config.toml
head_dim = 32
intermediate_size = 1280
norm_eps = 1e-05
rope_theta = 10000.0
rope_fraction = 1.0
bias = "none"
init_std_qkv = 0.0274
beta1 = 0.95
lr_head = 0.0156
max_grad_norm = 0.5
decay_fraction = 0.558
decay_shape = "linear"
doc_mask = true
Each number is 500 + 25 x the weight over its row's rms, rounded and kept within 0 to 999. Layers, rows and columns count from 0. Numbers have three digits each. The size before them is the row's rms in percent of the matrix's.

# o: layer 4 attention output (transposed), 320x320, rms 0.0967, rows 151-161, columns 160-319
# v: layer 4 attention value, 320x320, rms 0.105, rows 152-161, columns 160-319
# q: layer 4 attention query, 320x320, rms 0.104, rows 160-191, columns 160-319
# k: layer 4 attention key, 320x320, rms 0.106, rows 160-191, columns 160-319
o151 113:546497515512499489508494508447480525521507528456507477501471472470549518478533495486514533523499502486511506569512486508482486497498493513500514514561499500514506518537473469480514513511515518496508479480543502508485463494529506476513494532519488518503520476499463532468503511503467446490460473464479445503494532480535509487467478506489494559504503503472539477543519490529497535494507481475465547460553489484421486500511488493469530504523524504427530503474477531506475474509489519
v152 093:504466492512462475466539531491495488481519496505472510518515491557533529506504519497504494495504520501497496553513451468507498499493445476477488471486491521446502505488516481491510483485490485521539493503470508526488488524563519475528494503550450537522503486464511520494495432530485519496449498460455500454505503509482468496491462465508504468490512481508481497548540486495498462503470487514507481520504481502490484512502492506468527482557523484500441500501462482483537493498514492
o152 111:531517486487550519498452496486479508550461511484499521482530478433490480494476476515486529468494494487492515478457559525482492496486560523520495527510484499541500466514490515524460514511508491463465507501498523464497546452519471479450529517495521488512522481515484477502523508483516474514521540521545470537528512519523537501476535564469513514500496496517524486440476500511494527503541507516473528478511504481477482507511505524524471509467467511453497483509508532483436524526498516
v153 091:462515497531483529466498451513452494538479464489495474464477508470499513466460506482510501489524476474511492528461537457484507517513478538468518491471533491544490561523542484480527486531507496518447520546471530467527500506494528509491536570506482552465504550478512518502498471501522512486490541508471459491460461516491542481462501472467477512527547501507543522486495526519503491523521466511505547441479529511502509518486502553479519510466471511466540510462531510562510478489480510
o153 112:546465493525503513528511537485493478459484520540497519518536499508503500488525474518444491501474495527541528485544486520492475489485537484529485495527497500464525457460449510485461527509499481504535504448534491543469515477474453504497442485467508496531498500496503483512498474498479503547478456526509500488550511487503479489541505518491515486461448511486468490527509475466523507483480538465503483527515454506494486484473496502523504498515534501498476488524482475506483504522508483
v154 093:522515505472497496485487477492536485475522494519511503488478499495534527516476500481515523479523472546517512516489482483465467482472468491497552538479527499526500535505489512520519480499533482474495551489449482451492508527524513530498489494471451459499512468551510481564491518488504550502479534540500522500516514528457520511524516498479530495503439517468501524516487479520503532486528506484506525476499535444529515502467543544502525546511507505483523546507493475492514464503473464
o154 110:458493487522494516518464494520494503515507517522471474514542520526471500493525464541451499473480510442471506473526528498534528505530518476456453508510465531482511481513527490530500495510503554533459494517507539541547491460489504497510522498546496523521516537484494493481492484518520461486498486486500478520481449489562508513497484490510481510470547455515494467491484519446510490534471468510505464505497503521488506515542493469527478453517546454552497514493508515471523482507507527
v155 092:505573499520538522534481548516530523507519458480550504504480513503488504516494537579542470524498480468529501512509497498484476505541499520490498467503510501576499494507490491486504512496507549522503530518484446536499479459498495490531471472480495502478472501484558458476524550505501500518467507476508502458541552488529522462513512547488502478502438495497472490538505490533525519516546516504486454530505492492545541482502528502529509514503554526513533469531513504490490473451476499
o155 105:485451525498451473454471503500525483496510533486513479511484496496526505508504488470498514502511510531477473520461531504491529495471490507538495553453456482412466528487508489501483507481464456491504481514513593513518539522484495496417537507522464502520494502528413490497482477497492510495526471544508492517459460528454474552523512494520509541468529534522521526469475484478472463493469496468494496470470519523461512513510513520478485492506459479503480541495502508476498490539515472
v156 092:496499489498493506498489487485505537497488468539526499486547484475521499522458537499473489514436506472495487511505500518501473507550539522510509473517539499461477495491546483522493514484503455513506523546527468464499554493453458530513463505525485501518458469507490528522487518517521492475478436468516501450517479501485524542552498521490473522516471486524520489459505470541519524507503541502488480531525516459492560518488492506494518510505511489481518525459469469501517519495520494
o156 110:528542483509506504475495518524514488520498516447468489514491539516508480491491470501536474500539491540531512471533506477482526481453453500502506481447489530520490508514441488470519540503472509463504480525487531540482463479529502481495533504501499479494528549495490479468493465460448504486524580534476484480490497459517497495511516532516528465479494511477464489502488499483496463465515446472524489528499511530525479467521533511492474521500471516494479500552500557516461464516482548
v157 092:528510509505497456480511490529540501463460512453516560528486511504498513434492500494523491479535522486499474520459533494538469465490528522513563472512477493515499500517524503522510510484503493523488519560552562500537507520514533449504481535487528481479508518514489531525488502539528469491479468518464492462477527459511496485464536523505502502489517472488536482462519521530465521528556491535537506496522503477487473491495497494518552513547473519490510494506511461494477493519521530
o157 102:491480506495496480529511531487486464519528506528491491472498486501473492598496530491493490521493472535507547451544466498456538490504513502493450525489521496489504520497493501489507498524476523506480487495462446514472496486506493544488506504485503507516540495479495479513525510456502532507502497462503518530538492537498504529575452487523507449495510517505490494515525489487526453487474532474488496499491524538488516508522494461470454476471478504498520474533518544465483523482505443
v158 089:536494494501529466511456509500473512520471533508509467512497518470458459488498479479509471449513472484489513511541506491477516485438494442488487494497539477499500488524539502479509509508489545525515522509510494458550530480506488543548489532471478500506502530527546484507491523515524463521488516511548532528473508505534494497513495535450502428514482533527509513491486503505461487502540496527499493497502490544526500479510543507514489519474513504472486479511479450476518483488469483
o158 102:435515479498510530494525432497542462519526472490496557487501506492494527510477498541511500529524535506514493522481498507515504525521481532490501516503474519520487524499478501512500501518519459480497469466507480571471478491483522473471469477516548480532498488481479515512482490490475512454493450461470476482514502497514485518477500507507511568493515516507471441491524500498531506518489457451523499492512539504506523484526460496512481448497503497544518486456494537509504506503511506
v159 088:506479505467500507501485478456530558488513521514510488503550522482477511476518474524489473539505485521501504519518504516491497517459519476473482500531448502508484536506521498506476498490502406534493533524547523560469516490496518533514499500503496504491484494488495452505439490507520530494524525503516476474540546534505515531491508508519452472481455584500485493481490486481497514494502472544522464511508489540434512541529490508552489478488504503506476497512521479510502519506531486
o159 106:481508476503515493472484522525485429491485511447470504472506456523524504515469512505509526462511514526544516500511508505516467452516495521522530501480520473509505469458469465481532487527494560460492490521495473422551502491539491469512503472515511488457498493497491522482539507470503507498489504500513535518492468480489532472517462508467519518509518474519469517481524484506514508539482509470479538499488524501562517472461519505481501492520517509496534497525483513505508454465422487
q160 076:459481500420479508461471506520489495504501508521518526479457524530487541468492478462514545503537485517505518528496499486478453499482481430485480527526497468482494473522527510505483525491501489432468501504506495444493500511494503543526483531485487486516516487488468518523481469512514519498474494512500478467493499508482491507515474503563518518518470497502491485515470542547504515509506527499503481498496495522504484489506518516479498506474479528473498524494461510471505465528537469
k160 072:529521521538519442518480486489478483500489471505483451525455514510569473493489473495519505485522494494504512512528499496478504487486457506544510512497495515502519512477469525492547479498439526514488486479536500520525506480506501494459508482471554504496468466460506478514497479479483499496548500515468503505482498510494494472518480492479514471490529500494441537526540491484503455497538471479465489516502509464518530524541509501511464498517463458504505554466498515466494501470537495
q161 082:514456490441577509479493508534505520493524441480525516471535495523493489462483487511535497479537475483525495501472491472518496466483530509467486513532522522468535521522489529500517530512460506476569516507505511518471436546503475512529520520509490500482504521517483520511459486510492507483520487489534452502542464444531496501529510480501498503528476468497501483458527468502481516503486483502525496476506544509505486459505519535513474523499501531534491485521524527525522497538474463
k161 076:524518483479492509488474453518504437499491509476507523494542508514442497461503511494444530481529482483509479457458458521532499459442514508460518536496500481465497515501466512539500503508493494516505497517466478484468511481464469498490474509549522490520512474533526492495494473513455509550520494496481503463506498481500497480491524522545482549461469511525487483529471517525493519509458497460528500481495482464525477513533486495495457481525482503487531522498469493495499462547505521
q162 082:538455475476502549485499513503470513513494502463525531479514515500501465476477497480532539509514493519509512536447481472464500455458501529438520522505523513488494489510481522496490563523515493495511510526517497539490510501525461469490525514529521456492466479511463549512470491495503525456508488494483474485501502490513500502492518485463505492457467499467519467514513510470493470500554484470489501446519506501525505435471504489543448525512512507566502548532500522512501553525508454
k162 069:479510492467510496510490508520489451475534466482547528494499499520464533506529448508480535502487471509493438517495446538542525456454534505501469506498497540489484549523475499524470497467513534521511530478493468464516478508463513488503528503509435512479491496508533485500482463537497492515517507460486435504529463451528489498493500500546503524482503511516532499523510508516478501508532509454541542515495479451488517500491497487516477479554453530536489504476462509509511470524506479
q163 079:510524518514469480523502504457484490440477497495503467495476489485493496495537537483460469508462484451495503503515478455457530460519473500519522510502475449545511492490527491511481480520468530507478495483530483487510515503503488521493539467515491515497498505549525460470515536526500459547542488511500578523468486490497525465501524471474461492475498519538534505460517538474496509519475469525492478485483483493528485520517481489507490484508490478521486493516509491500497513528461530
k163 073:472456484520489513458502520507517528538495494466524499477513494491482520504481494525509529465498501504516458461502463488526483508474515475453511558513488487485488472483464472503452549519541476525533519515476524521514422494487489481501482498509466472524524464494473508457462509522484515525475490489491532476543488450528516488466514512473497541486515485461555489475485502492477485501488502496522520507523504492499499470453462490509462508489495553498450454549543490535499459499505482
q164 086:502490450517503518523494489510478470524524486487469481499485496516505488484476529497463488522456528508497495510542512517477504539471544482500531504537467479531525459520524503509502503487526513511486525533505502498494499492508532470523461501557458519459510504572526455506505469531472476508472499505482475506526499475496502500484509553518565519563461453490469509499514497519488522505449490488458496483489502468508492519509495506500552568516487502444514413473474483503492474458488512
k164 094:457516547465473545504521523532507511469496482478505476497466472502526530469509489534536490540485499504516517527474491503513515483513509559517481545567504503488500542516504530463539525517473545523457502500536480490530492506513516566465531472514506516449489558492486491489456537475485458502489551502496459461491455493488490530539513491510519483510492495538491523514492502509505476501495513532476475442497519489510484496476533503514513511458527547452490516551518531479496473507485496
q165 093:543516492559477478486484461484517494489482504488517542499456498500488504533510487492496547491485461511552463487539519570523449508498496457511526487507487457503521501530471503526465471528511486490510470496484526459530539482489470472521492536464485498519497503514537478473505507524520484524495448515480546521511494550469456520516485520497548488469470496424512479488504522513552495502494482550492461526508479529500549527514509534477501463486505486499485549489448499487503515475513533
k165 094:486493525515506527509502463483458470531500538495477489507492456476502491472444477537480514489510513514472517531484516498460476484517514498487508518519518469475504449512505565512508532501529505532429486504497466499515468526471534485522511509538499501478463504544464484503456526509456478565518526481511524496471539507477522485486505484517527494555504472515477489472480547491486511544471525503508524545484471498500436512484520483494511512509496490460485508496506500458484484489475503
q166 094:480484500472479513497483514540513522507556494479515492476515522527454490514492497512498516522503494495507485469492515493456504454471512464487527489536507504496478460508505528490495542516501507518505495542479456550452497484531517480483496539547511434513496492499538497485455437512480512514476541488468469517506524479503462510519514507473498500533478449464500490507504499501462508502502491506489546495524515530527495498474520538494508554535487502516480459499499505526519474543468503
k166 076:502477454492485526496482483529479457462492541498499546503514507519494510496522552533510531487506462536520476542466535505516484526489503449474512507514456467462464505533524464492517524525488504489528511490517507490475492516557478490547518524571470483523527525503521491502517543510504506474548456520509520511515473472524461484529509535508501475432494487523512530513496527489478549499492474480491507492534489449482511487494477497490497510507497509511520494522482496482463498521507508
q167 101:485521485519468518509467493490477527492494505420487462548456489503453530509503482514507480511498521427518561468520515521492489474530524495481493501486486517506495503457471492522472521509502480499488511475501500454526502525512487517475495508466502516491510562512536511497482493528521467508507489482503610506481500534484489551501500511504449458497526525484507498489473506508486507515497460539486478547499475496513513505546545523502454456531491481487466470506494483509496483531490448
k167 092:512477534487467504516481530513459500484503496515490480538482502483535494480503475526522470506502521494512478518503516465503521512524481497489516505519526481509500481483495536474500471506474533523538459483523535499524531501476485438525542518517507520515506517525535511484526506470474509478447533525476497458493483484489463533510498453447505503486532463512512519518500479508538491471501513552511518485500496489513521501486531514474547553479468548510503426497549495528488484504453481
q168 110:504507543526466488495457489513496453484475539519517547481465486511526533494489512472509476507489531530461449533504474534471473501509510457497495501473503453492476517469479577474456473503533519522471510498495476490511487527492530496551545457500491495481508482494506459521509507494481519510500519547508503489479516509450480510519484520459499512500490506550472461489478524514530511514493506491514495519506547532497489468484517504494500483447483508498509462532542446513480445499510463
k168 096:515489494509503519490491488496529466482521585556513494483515582528532512462493488522476486496469490526505461495514499524474508476518521537524497460446495495470497563512492501499494457483508478509511453502497487539468499544483519475505520502528470498503496480505495492505516485498492505520490575483486478497488524486475464484521523529525447503505478484492525526514534491490537504542504498498516512554463464491537512513475483485503512526527500531481519483498468509477481530523511511
q169 096:499522499502457525469543539470499522526471479488511483479534500442463498507520503509481463518536478554503551474546487477479494495491488481514515511498519486460508498511498526508462497433478471519501494521493519474496502482484460539495477506509490489517445522479524500475488498471486498465509470530456530499460481513500554533496487504470516506492467453534467532482484505475510465540513515500494484504503505522486521533484484513473483493495483464518494467514478561534507471528519559
k169 104:482495429494559502444492507514490515529512533494520516496526473543514516509523482461496522516532501494473440513510488515500497516523493492516532485465495483476481529511486572489489461457559504504526485506486518503519528540503497491505486489492517517448472470493523497501502428523509510512492507526464513532504523465535521511429496498506498501481486510495492503507500507507487501465535518489544549502514481524499468503504515497484532511503482477529489504496470522552517537538528472
q170 105:481467499538511468477507487458496485491501502518469443541499533493495487496507482541488496487516507539510485480497499531493493456483493540467478503509491508498488501487499492550503441510502545544531512531520539533484496513497521501511491533479511474516508495496516486540496505502503505497486494502478484529520501485538513486507554503511507536478524479475504531527528538519471509513480517515524487524511505456496491512521484483462527525544501499457489499520495510502536499497484520
k170 099:484477534519465516483519490507503467492497505518572449512505535487491528516516524519469494556518485522515523494512490516492501470433487489479459468527532511517498535511454501552508474535452471477501540485523518507504533516472525487497492515506498454514500542538519505496501515519460519509467548498528480475543490483486421488490540545515543530478506499537528479492490472497514499518485463488485494481458465496513530514510497509544522497513464519481508554521465479478495482487505526
q171 104:518456499526511483454492506489548540556512495471453492506488514464546461486499497495482525520520449498553509508491485517516483544523492451428489462522487486519550517511531477497516515456500512492486480512507492493455482460531483486500503506531490518478503481467482543508495503477497506485532460507499472525517499536525519486490496443509497524483459453470514524498475518454476484529475479527492522465489542498484520511499462534469486547501562481495512521484522530513494461516506501
k171 112:500453501500502501511492505452512534493466515481487471453470562495539482537475492480509530484507508481519486502530493472514494532500489507510533519496483480446506515521508503512536529467493548462487503466501499506485492512504519474496505537510473533522488495456495507496480492513481544462477500480508509504453568503527500490545495507499467504501466512501500481480517521465526489497465514510480514509484495493506479525446482516458471530535530501470485490493477525510505497493452494
q172 092:495508510495497457513480555488496505478471538472502495488496504512528514467506486498506502478521517467470465549462495513528533506510524524478488513546469507493483516535499485512497463504457502451530466491487502540503516509542503502530544472511511507512516517508465460474514494515519450454511475506488498454477524457518459530490547467469497503506533525494511511538495482485547429487462543461501524497516495510488481520482479498527473483544544492513508498556497525482474471526507500
k172 105:473487501511501473524512477509509520496492512495464487487477503509508513528519444468536499511492475499496470507491535498511513505485543507539489430548483483514523537542479498501455484509518455488531519482480491523526523494589504482482558463500464529488524483501491484521452466429487470495533482507501512485528503528484521525528540476458488489478516530498502505526517497537463470511512514474521499485476551501477484521531471498495502506488491489492453484547475470503498566517521566
q173 106:506534521470509488490515499514531458460524500466536528501544526514494483528517460525474473498440482507492476491521447458491456516512508473507519468474541539496520496498514486517500455507441525468510476559514508518522506511501515466513469510496485493528473487462498506508515506525494538524473528530467482539521493490480457492498478494504529487484472507450515474448495482497479487450513491478531489473485486485509514523458534482489477482507551452519511494512481511477545518505517428
k173 101:483466499498481498487522564501512502448452571500538493488512487510499467524472485531527492527458493477505509551454473471486496509519535425437505494500488502487491515542513561529489509518463566480481489529510513490534520471513520464538519512538486469510481502467501492477498496516483490517478470482489462477538485468518476526493505505490503463465486511482502505492477533476529471454478497502496466523477487515522537539508528500506517474483498462461487497499502457486483499480491463
q174 101:516533516491490458500503543488512494491479526508494483481447524509525495516494521516487502527508487501524500491505481526490477522467507530521506513478478511553484493465452521489540508466499498518480492493492563503483482502454525558500492493499464522488485487504461492487501508503536514532486514495492490501489543524496469527504474471486566504499495507486522473517474486503510496495490497481489522487452518557504548530491488492509432504471491505496509518465493514457472546482499494
k174 119:482530502509466466520493485495481499564542501528520509504524487548502477475497466537500492474490488533501475493481469488454447480499490476476496519482520479502477536429425535471504542432523521489526499481491527497490469509469487490481536498508467500492447508495502490510553453506530488499499525500516499527501483481503489507452474555541519481461461465478520487510480470520515506518484533471488504519489490541539457492493506463488476511538466481515523478475517501503486494508517506
q175 103:504496509521554483506503509508474505522532470466499470543469528501516530487444495534473475475490493513478521480482484542509477495491470554504535490488503531515475448546474533518523459498486496479507469476487474566509490507521466538499532538482510483527473501487461546509452503512480556514518495484507471519499517492490545477520518488495518512526503500500478495440527443504499506457516518489496506542544507492539494513530492500500525525514491507507493490507408481503532515484507487
k175 112:524515510491557525485495488498499498492496472499505500531534468496551487445486536502543496491481482511517544475473527510485518461518516555516547528539506479462486489477521510475515476508518477486451477483468485470520503509501482500482509509516491473491488530518491475500497520497453478497526512499526495463482515480490521508505479511468525447524511523470484511487475487495530492518495543483485508536512499516518519512542496499516483504482518537499469501483519480521479493502516493
q176 101:468473472488547508489520457477495521468465506491481530514489489530526521517516505526539473521503522492496502510457497481462505488528492540464502496532456495456468510485522493468493509545489527546526513516521531485533532555511520471478487471502465532519561456507525477519543519496511449512516547471555566486515534466445500519513500485470514484518538479486507513509488519504512481540500463509492527470493439518531476513479524500524487468509537482499508458495488483501459484497451474
k176 109:459508515473517495504563512507500535471501498486523487473494504499457501514506507529504489541461477516537512504507466529511470523490509509525449478491482484473461529488518504524478504479479551517480448485543483449527518521488554481505470521496480510483490493453521506511518501515509499494524478496507504481473472492522504506537474496511548525501526540482464491481501514477506526449491508517478461525488473456499556497476509495495528467486510477499519546507467497516563532462476484
q177 091:497465513525463482518515531541473476510492512514484494505525529477525492461473473501511508469508508497488508517489519528552483488555483483499503447512489500530505489569468472478552479490516546459506507489521518536540517514493453505509546526512509507496443532440515509524561506472526520526511480482458510538525484498495491478556499483506498523538495494499560534548497494504552481504541519575514540509476471527502514527489511501500474464476499500535491501532471483502519493500482454
k177 104:544512521491485519487553521510570520505498573482489523480509507499471468477516455500504521452486530504483510534521506482547503497549489502474472484471509528471448435485488501498476500492509484486527471498525497505537535492484516526526499491513512491522472522501506510465544505466515534455494456503509495517500484529498508499472493503479510467546502462496525514501487521470489485470526510495473484548528487453500480503487515549500496511492493456491497487474465503436453497472492446
q178 094:497487488503515502468533473500507511499485509471491511472515490483491484488474493497502505491481493451492494516519488485496464509479522519480526482477505476513476502485501470500516481441513531514529521531541446489482475499483480453534513506488473506484482484547518540550534483482497525510485485505487468519548504452424469474464477486470480542524526495427519526532483525505499479466477479476504579450510477518518486459490501513481530485487504516505511508460502450482524481487476499
k178 102:539500477535477541488486460503521490461500514495480452486502493520539463476498517508516528459477500536533540539549515508469478465484504539491539491489531497475479498543488459540543477465465514467537531496516513507469518517513463519499482468528526471495495486520493534507546523540517516499482428536520517491491503481486481466500492540521494494505495471509516514483499527510477497519503497484475509506534501483474465510503526478497526513468515505522509473487531478494501480466544488
q179 101:515498529433531502449496485479503513495487522500501431472521485507482506530465506477473510520495507488493517516430472487463491494476546478525508528505517480517533454510471488518491503536485457476461510481482495486449507518504502528533508580523536489511464485501517496461486516489517433536530514520525527487460502534510489493517524533522522534528479477507491493463564449486510482483515485491483518433495501510472517514475485507527496526515536522505513469494484509514483490536516475
k179 099:526463477505509506483469466515463458504502474497510453518457512531539524477492510511471534503478501449491473515474454501468526512509518472544491536513461471506513478506516483555513517542492469521490504498521504506461483503509467515523540494494516534511515481522501486517530517507510489534517541462492501467457519461515536477510524525545489496519504482493468505454526535498486483532535477489466514497524498508470499509512460482551525509501472491521546508477512515493503515492460491
q180 100:535536490497517517554529550470468501524506501477475498536486497508484503499506527477467509552486464504513542521517527489484468531542523439487484473557511492482546507533471510481500477495474496502472483503541492483488495478513530498519492476533477483504471506522472490487507507501461519450493512481554497461488468525482457522518450455496551469538478503512490507504472454470521504529445511512470520483462496504510487476429496512505479507476507490483500531505496498502477496525527490
k180 129:490508478555481499518494514480485519490512481502448467471482468509482545484515499464456499514505545505464530489483510493518457512526512563491510506500495491488455523557521515522529496476521486539522565493520542500527551488522503487555467495494512508504495491537506531474533498505501468556492523537511507477489539507475478495501514490513508528496519520519509490496543466494474564521495471482509471526474491471468457491506533456514532484542479487493519512509490553513471471490557487
q181 096:513552496468515511510490510503444544522489509458535510509484460497490524533526508465513508497490480509497477519540464505500509517533496506522511466493491505529522534512471528518449465486484503485469543503508527475458538476519515500487533472516505468519501526510483508513471495491513486480502424471499488458482525507491510505496488491468477526516504543491479489495455498480534516525482474480506494473495522498500546484497442523490528478475470475499539539509482496478514519475524461
k181 106:535465531473548513507505555507499552502534485503472452507498436483506462493464512475482476496499531518490494520496510521488515482483510528513518469495555509493536496519538515485528508484468512516464477478507478494449515479495500456521465527522556493502500516445477528505532518510505489506512443526482487517490501493490473478473500482518508536471549517495475513468572493466484534524491489508532516500487512507504525495511506489497487517504527458498507513497505476515499497448573478
q182 102:492525448492524463528515486534481496529506496485492507481503479484496520511493500483513508454476532500513511503468468534554526471471503522511480496543541541474504546478516518482510504520504502492480535478518495493525530477473502509508514543545528500491519471492492498501480539549552474518473497493455493517485486493470496538473502509484508471517505503509499500462500485522535516506484467540451491531540479484443532489550479512510486426515462481516499471525509493509507502491483502
k182 113:476514455493507529442525522511533471528481544487482530490480496488527519507521498520487505462532505488502519482497492557554518499491507514512504521552549577463534461492514481481545527512520518499499502494504508501496540495503466519474444500529522516545474545514528485473461533469531509505492504460488478514488472488549520484541485499485485468504493516503521539530488477515473496464499520479470529493538467481530518505507506540515495474477509487544472510516490517488512466522501490
q183 102:481543492513482503496525501498531431504517472493494522501469468504470541578480522460480488460498502458502461512496507456466496474528465494494491503470509466504445485469524510507478501534531524509476494486524546510493489533514503516478489485499530523498460507512503500422514488483505486512507473484479518487463504522490473545510518501483501572497495536479486488513486515527522514537441467514528501515526516521511521450505492516471492507481490487475479538511513461486492445486496474
k183 111:491459467489538508509514534473486509524476504527513459510487480485476492538553475477505513484511488506522455520508525488511528494467516533448515504491522492493465511494486527537479548500488532489523492461481524503436499480517479503483434506536496518467494540527508466500528516504438475468580465493490500515471508524499477497522524491491493541503481494497490520463512517531473519521484487494496521495490513557531475499467515531505472546525518550505489527490523477489503491517514518
q184 099:496495509454508529558475491480545492537464507523529514518523509503476498485469498521479484485471505485548527463522494476503486538482489492503539487488510512522452487529486454491524484469482537526521445501476489525499488493514497518479511535505478479536542534538530486489500497509509538522518492522448495485517493504495462467531498456500484526483533478491481550501511505521492530503452499503514492516510500536489435491506493496551541515503531544514442520497482477514525456513523469
k184 111:523530516515505529565494480503537503502480516512505527541490543542502501472490530499506522461500488534530508471515516503528468528452494530512527468474493491517488467530510487477490502475548487485499479465497519490509526520488546500516532498489507503544543530517502491471511485532532505550503472509450503511508513489472471540500543492523495500483504503473487500484453492522499472510466496490481500491486516495499477523475507486505521499472556490535457488434536490455469471540503533
q185 106:472499533488453494499517492522469525519462472524531505516425501510514564514479488482495512500482494485499477521518455482494520513514467443460493474534491518471512476463521505486555510491500512474517500490554544492476518462508514493521479504512522490498509507502497508499488474506507529510524524480509487477513510523490500542554467469489480503463461531542476496516478523518479497445549484488512495500532514534519496437535518516496513538493476512517461514477508523505475521547500471
k185 118:515465469512499513510507487490523532507536508493524489536514495527496510497508527466518488521492477527481475488459496479497558500491456493490491496505451475498502499515519494504522479530491499473516494472540507488464534462491513476520496500518524515546500476542522497529506501516500513482522487523538499468501478504522479504517485504518489437470482482447457531506527519466495491456480496546481481506528540462473553472512474522483498507498485471551459491442457515516457536507513477
q186 093:509497557505458521524445530479475521489446501465523501465484498474495456489551443517499495458479520485553498499497519526529512504501499497513522486478507515518473502480496471500518480513469507481513491490508472487523544513486536494497553487485495521506516516473496457488496473477506512475463500470511480498506489480474454495496514526489484531489530527518464469517532507473526509514509534509449504567533549506477528541546475484506514482510501549485477525531452501479512488543546520
k186 107:554471507500496480534512530486498459525501466491504535457488521511507459492508508495447551506483503541511448510465533499475508478512533484481485483506497484499491520513492429485508457468500448526483531486503468488551539524516480450518505471527470498491518515478509505464525480490522460458505495485506525499500492513539475447454483501507538506511492472513499492486539515517483519493492461481548504484514526490476505479476432472536521538573480513506467490483485509547487507514510497
q187 103:497511523480524519534501520533491519475481527459472508498470485483503476515493462479529437498463571488464486510482504544473467524529499491523516512498473489541508562564500485517504492496504508485494498475478473525498514495542542499530513501514519476506522515488487514506532502520475496486507492497484514479485529508512580495479509500467475485476533545508489498502474493549524552469509454515488478485438478474514496497501593508513497478504534493460502454497475501505478514479490463
k187 114:519502524483522506467513487507483550518489481487482542517445522503500495462503485520565533515514497465496450502505481531531472512503495505494472525561521501534533485511452531495485519493472497501487518456506550483552475530533517523460490532511506497479526468483482480518525507517550526497500484464471498508515492491513524500509519486495493514465540462505517496526552476505492522510516481508502499477512533501465450534541475505496464522532490484472507458492522502490480514498504504
q188 105:494508546502518519494541503467515524472472482523498535497468503484468492477457485483466506534482495539537457480531487517519490520514491498529479487468500510516539543491475483505536477505445468523463517512517523531510518467469495494499488481486514493492467502468533470458500524501506469483514507526472506427483456471514518518511543503534533487507518517481505525505521501517527491503516496535573510507448522516507529517506476505526466504484490510497496542511495508468459518472458502
k188 114:473498541496428524519489452489486482517521517483468499506515490518515498523488490533519463457532478502491484521483508511519485511498502502461550475494550487482491514505469545506511509517513474500539490515530476517469492488482529491532517509498459472509448507479491511467506518469463462488534484465445488485512489503561495497475509491527527454483526502510541492494505506526489508534510512484505455533519466485517539488486457441521484491480489514512510526508550486512444488484468510
q189 096:530494486500525507454513524500487478504453485497535482517504550489494474551463489507464475515484556527537525506441519456460445482507567496506492475577562482486476500511484503477512525511457507530503514487501458538544504541518540470548494531527525471499504518440545507548497505443485497511486487507503524505478503482503486502493531550492521536513480547491514456517534486523484517478481527516482544508529511498479509534496487534488502483521512532476514493535440479485501490518530477
k189 108:489498507498467444468503519497490489503453489489470480524479525515552429466496524509503463480482476489567506504504485498506518475466513528504500518520520510510478488512488488508519494521447503485502531488521479462481522535468475490493512476534512503496493489459460469511549507473497421513524534509474522456542503485480448494522465539489507504497501496509505502493490519552498512518466483479493461503476519468495506497513514465515492478507542528491499498466511452525477465474521498
q190 103:486495493521511529497551495474528542497533472524440508507497489520508494515552474510481518531529527479504511490490480535472498513516482501493537511516496497513523525467478474517490482508474515470457495507519493501530464494518522520476494464473532534466506506464496497467476481515526470512502503488500489476530495507459500514506468463490487414494509516485468513493501465523543494530507516527475499493514460516505492483444496516495494493510504516484504474518516497525492541521490479
k190 113:493468471494478519482533503544493509477528452526490495439517493533519518517518453520509512525478477463493515474533479479481461504502508525504510498498512475493495569445484497504518442505489474516503514462512519508548530505508518488436501506475513531474518487530560534468485507530500488490490508501488477515511494487529487507481501513454521484477488436470528494529511484493525500489527513487479465536534502542537534526489514533507488532486494556519443473463519515526522481491497483
q191 105:523455521469485490504522510473507503548504541499427524441549483510522514523518531503493532499500507509528518509497512512483495481463476507508442477514471518546505434496530487484559493526522476498504483508544447517473537493518501517489528485514529494493448493490507481498523499483498534469519507474508479463503529512502503531457520528506519505500491476499494515543519552484548483488454451503533525486474491452507496486510494483496498556505487538512484522503545555529492502500526547
k191 114:534507479467490551504474513410522457549504557493439504447480501483508501458492523525502527501524511520518530511471544527480472521503461499510495486507485548491524455495462479510496511501505482507486485509486501507499488516517511505496465552514545510496506500460497466539505486510530514517488487457473498500469513542501500505512489504500488506493521521524500514539522528521518496461430499534531443544478502514481526502485467521492503499520453525502475507488524535560477572520489493
v160 099:512475572475502489538453492468496510525503516484464506502524498500504489469497504502505483491453485513484502497499452549482510484476514486487494513493497468507527539499489507471555498525509548453485454467522445470479476492510504516470521523529530474471498491482498514503466498509491535471465508495508523522511509504473506512531503550445480507520466489509456491492494484475504454503482505511499510513445532516523505465497467540511506499519503502493494539532518478487482515465465533
o160 101:499526496478517452487521494493485516505496483464504493484476492458555521487450470493497519469519497493530525507473529531517503491489531532535521501489493463498508553518489469536516502473515535507494485502485476477516511555512496507502521510494525505469478429435510499521481498513509470474488497538527534499482503493483532529492510481533453480520503500542471534489522485516535478527549485498446520511497493483482498515472521548494514521478538542494546451538494529506490511490524540
v161 099:512536490481492529505496463500519484479482508522497530455519500532469494519504471471523549519488491520545496519508529516533461531478471502447499512475518540521485481471493460528487454506486489532523519497521505486503479546507471510508472527499508535476478524530495536469493496512493514542484462527481490563552511471515490465478499487530514518469454544490536505508488525499505529506509511492499465497498481517524474482489486489518507542466510550472494480483470519504523500496500464
o161 103:505540540472524525491504519490459489533467492529549493509470520485493510536431536510487538534490483498469522523502478508479457508499530485499454489517451550542526497483480495503480502471451447495484515522504512463502499491461517538483447544537543513551521489482506480493485513513496495447465519492494468484491512503522501509475479473525492496485520467464489473485491470505480536526506519506528481485496517522490498530490493469490527523569496485450461464489515521500521527503457481